Weights of a small GPT-style language model, trained from scratch on English Wikipedia: 90.1M parameters, paired heads.
Each number is 128 + 32 x the weight over its row's rms, rounded and kept within 0 to 255. Layers, rows and columns count from 0. The size above them is the row's rms in percent of the matrix's.

# layer 6 MLP down (transposed), 2304x768, rms 0.0442, rows 718-753, columns 96-191
size [106 105  95  95 104  84  90 103  97 110  94 101  97  91  98 102  99 100 101 103 109 103  93 105  95  94  99 101 113  92  99  95 105 107 101 105]
[[103 121 178 111 145 157  86 117 130 103  59 122 129 128  87 137 144  91 118 142 134 136  88 112 143 154 158 121 133  65  95 170 186 112  92 152 148 123  69 103  44 138  97  85  63  90 126 160 127 191 154 166 133 124 149 105 161 181 174 158 147 118 128 191 161 122 156 138 134 123 129  82 165 105  99 166 101 125 136 107 132  87 161 155 136  96 217 105  81 142 127 115 154 130 192 120]
 [152 146 150  98 128 136  45 125  71 137 118 188 145  85 197 133 132  90 142  85 154 179  81 134  82 117 126 149 152 143  72 109 105 125 164 206 120  57  68 159 125 142  99 152 122 100 131 143  98  90 125  96 161 114  82 128 123  84  83 114 145 160  85 154  90 107 138  77 177 134 110 151 158 185  92 130 173 177 116 116 101 124 107 124 145 118  89 107 129  92 144 122 110 156 149 185]
 [145 128 159 140 100  64 137 162  80 139 137 134 163 113  92 105 114 101 183 110 159  75 144 161 100 124 138 179  88  70 108 138 172 100 135  77 191 155 110 158 148  83 219 101 117  52 169 184 140 131  50 171 159 147 142 145 158 143 100  90 169  82 124 178 150  99 141 174 148 114 158 120 132 128 143  97 171 151  91  86  95  97  87 113 148 153 131 171 128 126 136 118 144 139 159 146]
 [122 130 157 124 142 129 148 214 141 119 134 102 136 101  99  99 116 101 110 206 128 155 132 135 125 158 152 111 178 215  98  99  91 123 157 124 117  84 162 143 109 139 101 120 133 123  60 153 141 125  82 127 127 145 153  91 161 127 112 118  79 140 143 106  55 101 158 120 137 137  84 137  57  51 123 114 190 119 138 178 189 134  98 201 116 131 116 145 120 136 131 122 119 127 137 152]
 [162  98  98  85 141 146 172 134 159 141 126  69 120 114 159 116  92  70 108 138 140 144  63 132 127 109 211 188 171 156 136 124  80  96 162 178 161 164 126 136 156 127 139 173 128 208 146 127 129 180 157 238 116 119 136 156 160  93 122 135  78 147 156 119 157 180 146  83 149 122  58 148  83 107 200 103 106 130 124  94  72 110 142 136 171 126  82 114 129 153 150 164 204 119 148  59]
 [159 163  95 130 175 102 158 178 114 151 102 100 155 142 119 151 106 143  84  83  97 106 122 148 123 113 104 127 147 136 121 108 105 124 113 160 146 156 162 116  62 127 109 142 142  87 165 149 138  95 104 144 144 129 122 112 133 131 134 127 143 190  73 135  69 157 131 198  92 140 177 120  92 184 119 134 194  85 110 104 156  60 117  94  85 188 166  71 140 153 151 114 125 123 117 141]
 [167 178 126 137 108  89 109 139 171 112 197 145 119 118 149  99 105 120 129 153 120 152 128 157  88 112 161  81 144 134 150  93 142  88 124 129 115 136 190 153  75 115 134 103 200  91 130 135 161 134 177 124 132 163 101 144 127  89 131 177 152  87 138 106  88 164 125 114  96 106 195 106 147 133  78 132 134 132 170  83 135 160 165 111 131  82 149 127  88 116 142 136 134  59 187 124]
 [ 98 131 159 160 129 111 156 135 107 158 181 186 140 121 138 147 154 168  83 128 120 167 134 106 147 153  84  93 169 104 103 160 135 141 147  95 121 115  97  93 185 112 167 166 127 123  58 162 101 125 125 144 163 150 136 184 112 134 127 118 100 162 195 158 133  84 116  75 117 135  85 156 120 170 103 173 176 119  94 165 161 129 169  58 135 179 121 118 104 128 152 106  64  51  91 108]
 [143 129 170 164 123 187 180 102 112 128 100 160 127 120 100  88 132 123  95 159 192 103 151 107 134  76 176 101 109 150 175 123 138 121 108 139 112 129 152  97 149 102 185 128 102 133 130 100 129 120 141 156 133 123  92 150 101 166 123 189 168 141 130  57 184  98 149 111 161 175 129 128  99 110 132  77 160 152  63 111 111 157 169  88 125 182  70 146  88 105  91 148 108 113 120  97]
 [128 107 151 146  97 117 155 122 152 164 153 132 199 127 157 136 110  89 153  46 126 150 169 136 122 139  96 127 157 137 149 134  61  88 104 156 138 143 123 146 122 190 173 148 133 138 123 133 115 115 134 112 187 111 144 158  85  77 113  86 121 145 118 140 137 126 174 154 157 109  96 148  80 185 114 112 130 144 150 134 153 115 120 142 146 132  86 170 114 128  85  61 143 172  69  60]
 [164 150  69 134 121 113 206 131 157 139 113  69 145 160 151 130 107  83 151 119 141  94 129 117  40 172 167 143 126 147 105 115 207   3 147 122 145 172 109  95 154 111  71 129 142 137  88 162 156 148 156  76 138  87 114  94 116 184 107 110 204 127  68 142 153 140  99 125 127 165  69 105 192 175 111  82 112 164  79  87  90 125 126 128 140 132 125 177  81 134  87 169 132 176 142 142]
 [187 169 111 167  86  90 133 116 129 169 123 159 168 144 130 177 206 157 169 153 157 102 120 101 102 125 118  86  95 118 136 116 200 127  82  82 153 164 108 242 181 134 177 108  80  62 107 129 117 168 114 131 102 118 108 133 122 164  87 163 133 110 166 125  98 114 191 141  78 136 110 144 141 136 110 135  86 109 108 114 127  99 103 162 104 132 112 139  60  67 134 149 116 133 154 166]
 [140 142 198 102  99 162  91 114  80 162 131 114 189 140 119 162  90 134 189 173 174 155 164 110 170 157 125  92 114 141 108 110 142 110 177 136 111 148 137 114  54 143 165 146 110 150 105 131 154 118 150 124 135 129 120 134  89 147  94 198 119  85  46 104 106 160 133 135 161 120 142 130 140  96 158  50 112 214  88 193 145 169 144 120 112 173 115 176 108  47  84 151 115  98  47 189]
 [ 96 189 181 154  80 149 129 107 181 149 112 173 138  80 125 132 181 178 145 136 153 147 104 117 135 102 120 185 163 124 127  84 117 181  83 141 190  97  91 121 115 182 108 158  51 121 158 110 176 114 112 106 163 151  88 180 119  38 135 109 118 144 141 122  74 166 101 204 131  69 140 148 123 139 174 123 104 106 155 164  88 100 171 132 113 167 137 107 119 148 112 160 113  89 126 203]
 [105 174 127 130 143 105 152 181 189 128 169 119  88  60 107  57  87 130 103 167 118 147 135 120  85 134 161 173  81 205  99 132 171 102 185 119  48 129 117  80 133 174 115  86 149  86  57 154 156 142 149 107 106  37 118 105 141 137  79 137 163 126  79 141 191 135 208 172 125  73 127 136 126 160 165 152 146 151  57 132 135 175 138 139  50 129 171 179 139 131 146 164 123 138 165 174]
 [173 140 122 114 139 125 156 149 120 136  87 154 101 140 120 148 154 112 180 148 121 168 182 113 188 122  66  61 102 122 129 118  68 118 111 140  89 141 163 142 155 117 173 137 187 121 127  96 109 133 110 152 181 174 132 151 113 108 131 127 120 145 129 172 133 171 155 136 153 102 151 111 137  88  94 117  99 133 204 131 108 111 137 143  90 137 163 159 140 106 117 194  88 126 157  89]
 [176 169 152  29 107  88 106 151 121 137 129 102 111  95 149 136 142 157 141 165  66 100 133  95 109 158 125 129 139 102 122 139 188 114 139 147  94 103  87 152 130 162 102 146 105 196 205  92 145 117 129 187 169 148 165  91 144  53 191 125 149 137 187 114 186  71 103 164  70 176 165  85 178 200 131  90 138 147 118 134 133 160  91 126 134 119  89  76 102  86  87 184  87 123 112 153]
 [171 158 142 152 134 137 135 138 120 232 140 102 143 116 127  90 117 117 157 152 173 125 134 136 178 146 141 150 119 144 110  56  86 146 109  96 155 118 154 148 120  89 144 177 105  91 137 111  55 102 190 122 120 183 163 120  84 142  97 173 154 174 101 121 147  52  99  81 114 129 135 148 111 114 115 153 165 180 104 128 130 118 133 124 205 189 113 109  96 161 147 144 126  84 163 108]
 [148  84 121  92 137 155 147 137 202  84 177 170 132 160 176 126 109 127 176 171 113 127 100 143 130 119  90 169 113 155 134 121 128 124  98 141 124 122 181 183 125 175 141 102 113  63 142 182 133  92  81 112 133 138 162  76  88 127 160 168 170 159 134  93  60 115 153  89 159 120 105 115  43 170 100  89 166 114 170 123  84 172 109 130 129 189 131 143 146 121 140 125  73 138  91 104]
 [160  92 141 174 148 153 146 179 171 173 109 110 145  85 117  82 148  93 118  93 142 126 127 104  29 165 134 122 115 129 163 119  72  48 188  70 146 160 152 215 129 112  97 149 121 137 128 109 162 149 200 117 164  93 159  94 169 148 140 218 181 130 144 130 116 137 159 130  94 147  95 155 121 184 147 165 170 146 146 119 129 191 172 163  63 177 157 118 139 173 140 187 119 175 103 115]
 [183  96  85  61 116 130 122  85 159 117  95 131 136 113 152 163 124 117 146 197  82 126 111 173 158 185 123 134 156  97 136 186 162 164 106 169 140 179 121  64 109  81 130 172 140 128 117 107 125 166 162 181 156 107 114 193 130 126 103 113 109 121 127 113 120 131  97  99 103  89 134 114 119 123 138 169 163 131 126  90 160 100  39 132 160 154 100 133 127 131 107 139 112 145  71 173]
 [ 98 124 181 106  93 101  37 118 147 127 191 110 107 132  96 140 104  95 147 139 128 126  89 132 156 167 192 123 103 121  88 100  84  84 145 126 149 197  93  80  72 143 154 167 137 112  87 107 152 129 111 117 112 133 145 115 128 135 100  93  77 136 119 140 139 124  84 142 134  76  97 142  80 158 162 169 108  98 125 161 118 101 100 108 102  86 124 110 162  99 114  59 148 183 152 172]
 [ 95 145 108 147 147 124 135 120 120 166 174  78 130 157  82 139 101 111 153 133 112  97 122  99 105 171 129 103  52 154 108 115  88  47 160 161 172  82 195 124  86 185 144 109 147 128 105  79  88 116 117 185 105 126 137 109 117 139 101 101 138 142 143 158 173 108  86 161 104 115 130 178 134 143 143 167 146  81  91 141 137 101 140 117 131 140  76 124 137  87 100 144  81 110 170 165]
 [171  71  20 117 118 172 147 140 169 143 116 137  81 143 117 176 184  82  97 155  70  64  97 103 149 142 140 155 134 144  95  84 126  78  96  79 184 116  94 113 169 189 138 104 142 141 172 120 146 104 106 158 122  80 153  97 176 127 168 153 206  78 142 124 113  76 137 143 126  75 127 142 115  54 159 122 150 105 118 116 113 123  75 155 106  82 117 113 146 115 156 127  95 219 101 185]
 [166 127 145 124  95  72 142 104 108 146 104 157  99 151 175 143 167 152  29 115 114 121 135 159  83 140 141  87 147 151 167 127  88 128 145 121 139 148 225 110 113 126  85 121 114 112 115 148 126 127 117 148 109 120 172  93 165 142 135 161 122 108 142 166 147 106  78 109 139 102 121 106 173 176 134 165 165 158  51 146 182 124 174 186 123 135  99 103  67 148 110 120 121 157  93 124]
 [145 143  99  89  59 132 112 186 189 117 192 111 215 119 119 140  90 142 164 142 115 140 145 117 149 158 163 112 115 128 119 102 139 127 103 131 153 151 172 187 129 137 160  76 143 169 232 129  86 204 102 116 137 160 103  87  98 203 139  93 111  51 166 119 127 148 108 112 141 187 131 131 109  75  93 134 148 120  97 153 156  94 151 123 127 143 166  50 158 129  95 106 144 157 108 131]
 [157 135 179  97 105 162  77 177  73  86 117 104  93  53 116 135  84 104 109 105 113 138 183  75 134  91 113  94 124 125 179 197 100 169  98 143 152 111 126  95 140 118 116 148 134 162 149 112 107 129 152 111 143 145 141 113  84 134 126 140 135 174 150 142 157  99 121 116 107  68 142 138 114 154 115 166  47 185 137 126 112 154  67 134 151  98 132 145  59  83 123 150 139 105 152 161]
 [139 146 147 131 124 154 104 136 120 131  84 115  62 166 159 132 111 193 140 156  77 121 143  78 148 140  88  65  97 155 102 107  94 118 138  73 172 140 204 129  96  78  99  77 145 175 109 178 102 162 105 131 198 106 119 124 118 110 103 153 125 102 157  87 153 102  89  80  82 117 106 180 177 144 122 119 110 103 150  95 164 150  97 151 169 118 119 196 107 153 138 144 134 121 114 144]
 [128 127 110  91 154 124 122 123 104 143 152 107 100 133 122 180 163 116 142 140 162 155  88 133 132 131 136 136 158 111 165 172 161 197 142  88 158 123 112 136  89 154 158 147 116 121 133 115 161 139 121 122  81  73 126 160  96 116 129 173 171 130 148 121 129 153 110 119 134 151 114 164 128 136  99 164 176  69 132 134 126 112  53 124  73 127 119 120 120 174 144 141 146 134  80 113]
 [138  99  99 119  94 135  73 142  47  80  88 143 145  79 126 115 121 133 123 134  87 141 137  95  92 191 117 112 155 124 102 126 159 156 140 147  86 118 136 168  99 136  41 142 173 123 160 135 132 106  35  54 172 143 102 161 158 111  98 115 165 129 131  99 129 170 122 105 181 110  98 162 148 134 128 104 118  89 106  98 168 146 130 139 168 130 157 116  96 146  99 114 146 198 140 108]
 [164  93 121 118 127 183 110 152 130 123 136 102 137  41 156 134  88 120 160 152 171 166  99 151 132 167 120 121 121 113 114 103 182  90 101 102 161 104 159 107 178 156 111 122 166 114 115  99 125 108 140 105 140 148 125 135 151  81  92 121  90 132 116 173  90 107 102 129  99 184 152 103 125 113 158 148 160 119 101 112 101 210  75 144 177  45 100  76  87 144 135 123  66 117 177 146]
 [131  97 109 115 129 115 160 106 134 112 115 113 124 122  77  97 155 128 132 147 139 105  81  90 106 124 105 126 138  92 126 177 170 138 141  98 120 150 144  77 140  88  86 136 175 194 141 164 127 138 121 116 118  92 176 152 138 131 151 147 116 137 143 155 139  72 121 149 154 106 113 182 166 121 104  93 135 166  91 119 151 147 161 134  94 140 154 148 100  94 139 132 120 167 171 135]
 [103  76 125 152 151  71 127 134  81 138 146  87  99 177 138 127 110 130  87 178 111 152 153  96  80 116 156  73 142 140 155 157 125 106  81 101 135  34 132 119 145 145 130 131 127 136 128 106  90 216 123 178  98 162 149 137  70 120 193 216  68 120 114  98 158 104 111 109 133  79 176 146 144 170 167 132  98 129 116 112 125 103 118 117 111 118 167 195 138 149 133  80 161 173 195  99]
 [178 135  63 162  80 140 126  97 147 169 129 126 110 169 122  86 110 147 154 122 157 114 197 161 150 104  99 134  60 120  85 102 170 105 146 126 178 189 178 183 118 177 150 128 181 125  79  62 180 112  64 187 122 140 172 112  93  85  64 199 145 149 152  85 156  98 165 137 143 123 187 180 149 108 120 179 134 146 115 104 136 173 126 105 195 182 104 163 174 123  94 125 202  77 136 116]
 [112 135 110 140 154  79 113 188 105 195 127 160  98 163 122 146 146 116 199 127 141  53 151 102 119 215 116  78 138 106  96 106 141 111  65 129  82  86 143  99 101  90 114 125  76 143 168 135 159 134 161 118 136  78 118 180 111 107 142 147 143 118 152 136 105  61 173 112 164  60 109  87 176 137 140  94 152 147 138 143 111 134 157  83 147 107 122 118 156 134  97 144 122  87 114  92]
 [141 114 165 108 162 181 134 101 151 236 159 120 114  94  86 137  76 108 141 140 137 126 134 106 195 103 162 171 188 162  58  54 161 143 148 132  43 139 127 108 164 172 145 157 128 154 109  97  85 126 114  96 133 129 172 116 106  85 133 152 130 142 203 110 127 157 148 132 127  76  66 151  97 103 100 123  98 175 124  91 136  81 151 129 143 133 106  82 111 136  89 136 139 144 165 120]]
# layer 6 MLP up, 2304x768, rms 0.0588, rows 719-754, columns 96-191
size [ 98  92  95 105  84  85 106  95 101  93 102 103  94  95  99 104 102  97 100 106  99  96 101  95  97 102 100 118  92  94  97 100 106 102 101 104]
[[ 78 198 149 133  74  85 158 152  96 119 183 185 128 104 178 142 146 136 109 105 123 109 184 142 131 146 113 155 142 145  88  39 104 105 131 211 180  83 116 141 163 120  56 144 118 124 162 162 118 134 134 106 104 124 131 127 122 108 143 118 176 115 149 133  65 105 105 156 151 180 166 112 128  56 104  57  80 125 114 134 198 103 154  51 194 164 142 140 178 158 107 164 120 104 128 103]
 [146 103 184  40 105 121  83 101 133 108  92  70  74 107  89 158  26 129 174 158  91 191 184 139 140  84 151 111 156 127 112 108 133 136 131 125 117 124 135  90  73  94 120 121 166 129 105 176 147 116 101  95 104 145  86 143 136 118 136  96 105 109  79 160 128 154 191  78 132 137 128 128 153 157 107 138 160 112 144 159 127 136 153 150  93 163 130 151  93  84 152 125 110 168 147 151]
 [195 138 114 127 173 157 117  86 146  62  75 140  89 125 143 174  91 112 150 158 123 124 119 118 122 179 121 137 173 205 131 106 131 132 136 143 137  84 111 108 116 148 121 154  90 111 149 118 125 149 131 132 131 153 155  74 119 118 161 109 146 115  84 146  61 125 155 130 100 164 148  69  97 125 119 101 128  85 160 190 128 159  69 111  93  72  60 150  57 174 102 123 101 114 112 140]
 [125 140 130 183 117 158 126  77  94 159 120 191 144 135 144  92 101 107 155 156  98 137  46 167 104 128 127  91 159 138 133 136  82 156  83 168  89 145 144  64 118 139 147 105 122 148 115 125 119 124 177 115 150 127  79 101 138  69 131  83  93 150 176 139  40 154 103 143 122 148 167 153 103 152 145 129  85 148 131  77 115  72 154 126 113 147 132  85 111 148  84  82 130 145 179 106]
 [146 106 163 130 177 111  46  65  73 147 135 173 112  99 122  78  49 148 141 129  96 112 126 128 110 131 128 182 130  81 163 134 177 106 130 117 137  66 193 104 142  69 135 151 112 202 167 148  49 119  96 136 109 193 135 172 106  91 161 127  82 114 102 129 149 120 165 145 104 188 139  63 148 100 108 141 140  82 166 164 120 150  66  91  86 125 131 172 141 113 117 154 150 141 171 139]
 [107 124 111 141 146 108  64 123 130 112 132 103 110 142  94 161 139  59 163 128  76 192 126 107 121 151 194 104 154 176 109 135  40 113 130 150 129 189 181 119 108 122 151  90 132 130 111  89 178 192 117 205 137 160 152 143 110 198  88 159 128  91 113 157 147 143 131 154  83 112 110 134  49 127 104 106 154 126 150 120 112 142 120 129  84 104 129 140  95 173 136 107 123 121 108 140]
 [132 100 101 158 151 187 141 161  79  86 157 140  90  95 184 136 157 112 160  45  96 147 102 109 135 102  78 129  84 135 156 180 151 111 111 134 131  95 114 190 119 137  89 118 102  89 160 118 146 135 106 109 103 117  87 171 134 105  88 181 175 104 152 123 132 115  95 104  95 137 174 153 132  97 135  85 201  70 173 130 184 165 145 166 136 188 124 112  70 119 120 115 179 110 175 170]
 [156 136  97 154  51 131 123  67  97 155 121 146  91 128  94 101 185 126 177  95 170 143 171 147 121 134  83  76 137 133 112 125 169 124 154 111 109  90 123 115 141 110 121 139 152 193 119  69 130 102 112 143 141 111 120 108 127 104 144 101  99 114  56 120  54 155 119 139 127 162 119  64 123 153 124 122 149 156  83 120 102 204 171 136 141 107 155 129 129 101  96 173 121 105 128 130]
 [ 94 132 122 107 142  50 136  90 136  75 113 123 164 110 127 111 179 116 148 155 160  90 105  85 166 160  96 112 113 146 168 132 156 116 121 153  91 128 159 133 141 103 117  77 167 103  93 126 184  74 137 149 134 156 167 152  73 173 123 181 155 154 153  86  96  98 182 104 192 143 155 148 144 100  95 143 165 120 172 113 103 141  61 145 147 135 109 142 167 189 165  93 171 145 103  39]
 [149 161  63  86 143 110 159 191 107 101 103 157 130 105 142 123  88 150  90 255 108 111 168 125  79 170 126 152 119 174 120 147 120 130  67 144 103 179 138 149 125 125 108 146 150 110 152 115 219 143 158 144 108 195 139 165  88 103 131  40 111 150 107 100  50  93 133 133  68 107 151 101 195 159  98 145 109 179 179 118 106  91 123 140 155 142  85 132 111 148 124  49 171  91 137 112]
 [108 151 156  94  99 132 119  87 187 159 119 119 149 104 156 141 143 158 105  46 100 103 114  34  84 110 121 122  73 127  86 153 164 115 135 110 143 218 140 164  80 119 152  93 191 138 154 127  77 126 119 127 137 148 167 177 124 137 149 190  95  95 146 136  62 149 159 101 106 120 102 101 112 114 126 152 132 140 104 165 148 119 105 120 131 133 130 142 142 163 171  90 149 138 116 165]
 [112 135 168 135 131 139 104 219  98 144 113  84 111 149 153 107  80 110 150 127 181 134  93 135 104 123 188 131 173  92 112 129 104  90 152 179 109 169 129  77 172 129 160 135 104 152 134  94 141 160 218 123 168 103 116 123 138 101 180 136 120 155 118 108  78 103 171 103 183  98 157 127 128 117  71 162 185 141 104 108 155 103 126 114 125 171 164  96 158  75  66 165 100 115 176 117]
 [122 105  75 157 141  91 136 118 148  68 147 122 105  90 140 143  81 154 108  80 145 168  80 161 153 165 108 187 148  92 118  77 191 115 150 105 137 121 178  86 195 109 127 172 117 143  96 123 113 146 165 102 147  95  86 176 135 171 124 156 104 162 106 171  88  95 105 126 129 135 124 130  93  90 136 129 108 122 163  84 157 107  91 109 164 121 145 175 137 151 120 125 143 102 138 162]
 [ 97  64 156 121 134 116 190 144  91 134 121 123 136 119 197 101 114  70  73 146  96 108 121 169  93  99 143 151 126 117 138 167 131 144 159 180 166 128 154 154  89 105 190  82 149 113  70 182 200 188 163 152  66  70 153  30 133 109 121  79 193 107 111 121 130 115 157 123 100  96 157 154  83 136 162 146 164 122 140 158 155 139 144 150 191 157 132 107 186 201  93 120 157 130 125 130]
 [122 151 123  70 139 101 127 143 129 128 117 165 104 122 134 162 106  94  95  95 141 164 139 189 156 134 183 116 136  81 195 112 134 145 126  80 137 100 157 122 104 108 137 143 140  99  78 104 105  99  72 146 143  82 108 182 130  74  97 151 210 161 168 169 151 129 127 151 110 165 125  96 160  66 113 125 107 125 135 116 128  81 137 214  93 158 113 120  85 170 104 105 111 117 156 103]
 [ 98 185 134 169 158 112 110 125 157 105 171 163 152 202 136 127 111  73 118 116 182 129 135 108 115  69 103 120 117 109 138  69 115 150 136  95 130 129 134  96 135  82 132 181 126 143 192 154 106 139 126 133 139 106 142 113 102 139 140 129 138 132 178 120 136 146 214 113 168 180 102 134  95  95 162 169 158 108 140 102 115 128 144 130  98 131 104  93 110 149 101 175 157 127 175  84]
 [170 110 133 115 158 183  78 152 102 178  53 103 154 126 145 160 129 130 141 172  93 126 101 145 155  81  97 104 174 148 123 154 115 176  92 110 171  97 103 125  26 189 110 170 137 134 181 150  93 153 128 130 122 138 133  66 124 148 111 197 110  81 137 178 172 132  64 148 112 113 103 137 139 176  90 100 157  68 140 165  52  70 153 115  66 111 129 115 116 177 121 122 105  98 106 125]
 [138 109 153  92 150 151 167 153 162  90 117 123  74 106 127 141 140 113 119 156  98 150 111 134 111 121  48 150 138 198 123 173 110 129 156 115 152 152 160 144 124  71 169  87 128 128 130 115 110 129  97 128 132 181 197 132 123 125 110 148 192 141 160 156 126 128 122  97 117  84 163 146  85 100 144 112 151 137 155 210 167 174 125 130 102  91 112 106 117 112 109 137 145 160 103 153]
 [100  92 127 123 135 175 168  95  91 134 166  92 106 144 150  96 171 117 221 137 156 151 144 141 168  91 157 143 139 112  90 125 108 138  97 185 206 145 170 123 119 110  97 167 171 157 113 106 109  96 120 167 112 119 124  99 116  89 136 156  83 160 174 105 110  94 166 117 176 152  90 122 110 165 144 135 148 132 150  77 137 143 186  87 148  66 151 152 142 105 133 125 178 113 130  97]
 [176 129 152 109 117 137 109 182  89 170 120 144 164 207  78 145 151 204 176 154  91 119 155 185 190 212 129 156 138 126 135 109 121 124  94  86 145 160 161 115 114 150  99  64 105  94 148 141 127 145 122 110 122 170 202 218 171 130  64 101 181 143 118 127 108 155 139 119 126  85 132 126  91 114 128 115 145 124 186  90 136 186 120 118 139 114  84 151 115 119 126  46  88 160 140 112]
 [140 122  96 128  22 108 147 104 108 105 166  99 189 148 121 113 124 147 140 125 174 122  90 123 100 150 128 181 131 101 148 150 116 147 130 196 122 178 143 124 189 150  84 101  84  97 135 137 170 124 128 105 126  68 153 145 137  58 145 117 108 161 133  93 191 133 153 126 108 128 122  70  78 134 129 138 131 104 126 111 118 121  74 107 161 164 143 123 114 142 111 143  91 160 147 110]
 [120  89  98 108  78 144 132 139  98 110 143 110 169 128  79 103 143 115 104  59  60 102 117 119 116 149  81 145 166 175 129 129 144 157  78 190 110  98 142  99 125  57 113 151 116 142 139 133 159 114 191 146  67 135 161 132 124 169 147 170  98 152 148 108 159 178 134 117 180 163 196 149 107  90 159  89 122 128 140 162 121 101 117 103 156 109 123 193 166 152  88 171 125 117 107 153]
 [114  97  97 154 127 164 167 150  95 144 153 181 127 155 176 142 148 123 142 127 104 177 131 142 106 173 166 142 120 140 101 156  88 130  99 199 151 143 125 146 149 138  66 161 125 109 133 140 152 104 153 128 105 113 175 153  92 168 138 126 119 151 157 153 114  97 195 109 148 116 145 115 148 163 127  98 172 201 105 143 138 155 159 114 167 152 107  68 106 142 120 137  96  86 151 187]
 [ 87 142 180  89 174 122  99 108 152 175 155 155 177 177 156 113 180 125 160 114 135  89 132 149 135 102 115  59 116  74 137 154 113 117 103  97 155 148  84 114 116 131  88 139  96 127 100 145 139 128 115  99 133 139 224 163  89 168 142 158 120 128  96 120 102 121 170 107  67  93 224 111 140  72 121  68 171  57 140 119 145 148 165 118 116 111 136 167 133  99 122 134  74 108 108 126]
 [132 111 129 154 144 119  87 149 141 190 149 158 183 114 158 107 134 135 140 132 143 167 123 124 166 143 112 148 104 140 103 120 133  30 113 151 165 123 126 136  95 142  84 153 128 109 197 141 159 144 119 134  81 150 151 116 125  77  83 161 103 100 147 155 152 159  67 127  98  67 120  96 145  95 112  54 156 122 126 136 139 143 151 168  41 134 150 119 130 139  87  91 148 102 119 113]
 [ 82 117 152 134 127  63 138 103 139 149 105 115 128  86 125 153 101 122 140 146  98  74  99 144 117 147 142 141  88  93 179 133 108 104 124 116 122 142 116  99 122 130 198 147 109 220  60 130 149 126 158 143 104 121 116 136 127 119 163 183 180 144 139 165  84 185  99 115  95 175 128 173  90 132 188 128 179 102 140  81 128 146 117 156 159 132 134 171 106 125 180  80 115 105 143 127]
 [131 145 119  85  93  98 170  90 197 170  91  59 101 116 110  46  64 111 120 129 144 150 109 156 120 136 114 124 115 132 183 157 186 132 139 128  79 142 131 147 130  93 159 117 136 170 133 137  59 112  59 119 134 111 198 138 157 103 109 175 111 129  86 139 172 155 193  71 111 114 175 155 159 115 129 106 153 130 121 118 187 150 130 165 147  82 154 117 135  93 162 165 104 145  99 155]
 [176 102 128 145 152 145 115 170 116 142 104 120 102 127 104 108 188 119 200 196 184  71 117  95 128 180 136 133  80 109 121 143 149  74 138 120 108 131 164 138  97 113  69 115 107 104 165 135 123 170 157 158  94 133 142  94 147 139 137 104 192  87 106 158  99 102 123 152 159 155 111 151  95 137 106  64 131 135 121 156 106 136 161  86 152 131 163 110  86 138 136 109 173  64  93 113]
 [137  51 130  99 128 136 110  97 155 144 130  90 141 141 128 167 103 139 202 128 125  81 115 174 191 113 121 168 131 129 153 115 191 129  89 164 139 118 153 116 106 125 128 106 197 141 119 117 150  71 149 109 124 127  77 164 131 117 161  65 112 146  90 169 114 207 122 132 112 120 160  87 143 151 146 151 192 101 142 159 146  86 152 171 113 110 151 149 106 159 146 163 157 153 111 103]
 [186 113 159 159  75 183  99 135 133  89 117 123 153 139 172 135 111 126 128 152 126 178 165 139 130 177  98 142 139 125 140  79 162 157 121 132 155 209 135 138 135 143 125 133   0 154 142 135  71 108 171 115 128 150 148 101 144 108  98 165  99 122 137 110  88 119  46  97 157 185 103 124 140 141 161 148 145 122 138  97 141 106 137 162 130  87 126 121 128 157 138 124 106  71 157 172]
 [119 111 112 131 171  80  88 103  67  76 116 185  51 122 133  97 142 150  75 125 114 145 172 136 107 127 109 151 144 121  73 146 148  96 117  98 110  98 111 149 107 105  96 181 142 123 117 127 110 105  99 161  97 160 164 148 116 178 133 155 104 125 154  73 122 142 176 148 127 142 184  82 168 113  84  90  89 108 100 112 122 128 146 140 139 114 183 150 160 145 167 130 101 180 127 194]
 [164 124 160 186  94 159  98 114 157 118 161  90 132 191 112 147 160 182 164 140 124 169 176  86 127 164 149 108 124 126 116 170 186 123 122 174 220 193 120 148 139 131 140 106 124 194 147 136 120 124 149 176 118 115 182 148 114  94 146 101 138  95 120 117 130 192  97  70 131 118 129 156 135 152 110 163 135 136  85  73 154 163 155 103 105 150  74 145 117 117 120  66 135 200  83 112]
 [110 104  96 128  65 124  58 186 120 156  88 153 114 132 127 185 168 116  95 136 123 156 242  87  61 112 114 106 119 104 100 147 114 100 162  74 145 134 131 165 102  78 154 158 157 102 169 204 142 141  67 142 119 149 168 164 114 110  81 156  90 124 115 146 100 182 108 170 177 102 114 214 137 116 116  96 154 131 142 144 120 156 121 144 102  73 135  99 120 104 177 128 136 141 134 115]
 [121 144 121 156  41 139 112 146 129 143 148 164 125 189 160 130 132 121 104 109  86 103 181 149 170 113 100 151 148 125  81  62 126 133 123 129 144 125 183  57 138 214 111 173 132 148 104 134  96  86 164 166 116 121  50  65 133 103 165 145 113 139 135 159  64 151 172 165 124 134 131 190  98  94  60 112 161  88 158 178 129  93 158 108 101 143  85 131 170 111 130 132 117 143 111 126]
 [108 155 153 130 157  89 121 135 122 151  91  87  61 113 147  95 149 132 126 163 168 167 125 159  87  86 101 148 148 134  57 148 143 135 177 168 155 136 158 133 146 178 124 158  81 134  94 114 153 124 106  59 125 133 215  74  62 127 137 126 137 148 122 146 135 128 154 179  90 155 163 159 122 126 133 105 114 154 144 131 147  69 175  90 144  73 158 130 139 148 135 156 222 128 145 155]
 [ 93 138 186 122 107  55 165 193  95 121 129 125  88 146 100 129 150 121 127 182 124 169  84  52 105 123 129 137 175 114  97 138 105 112 106 121 161 130 149 131 184 165 181 123 121 160 163 177 112 144 110 158 135 172 109  77 106 134 104 150 163  78 108 162 131 183 154 124 129 160 143 120  70 160 135 159 111 140  66  72 149 139 202 130  90 116 158 106  89 170 118 175 166 129 131 147]]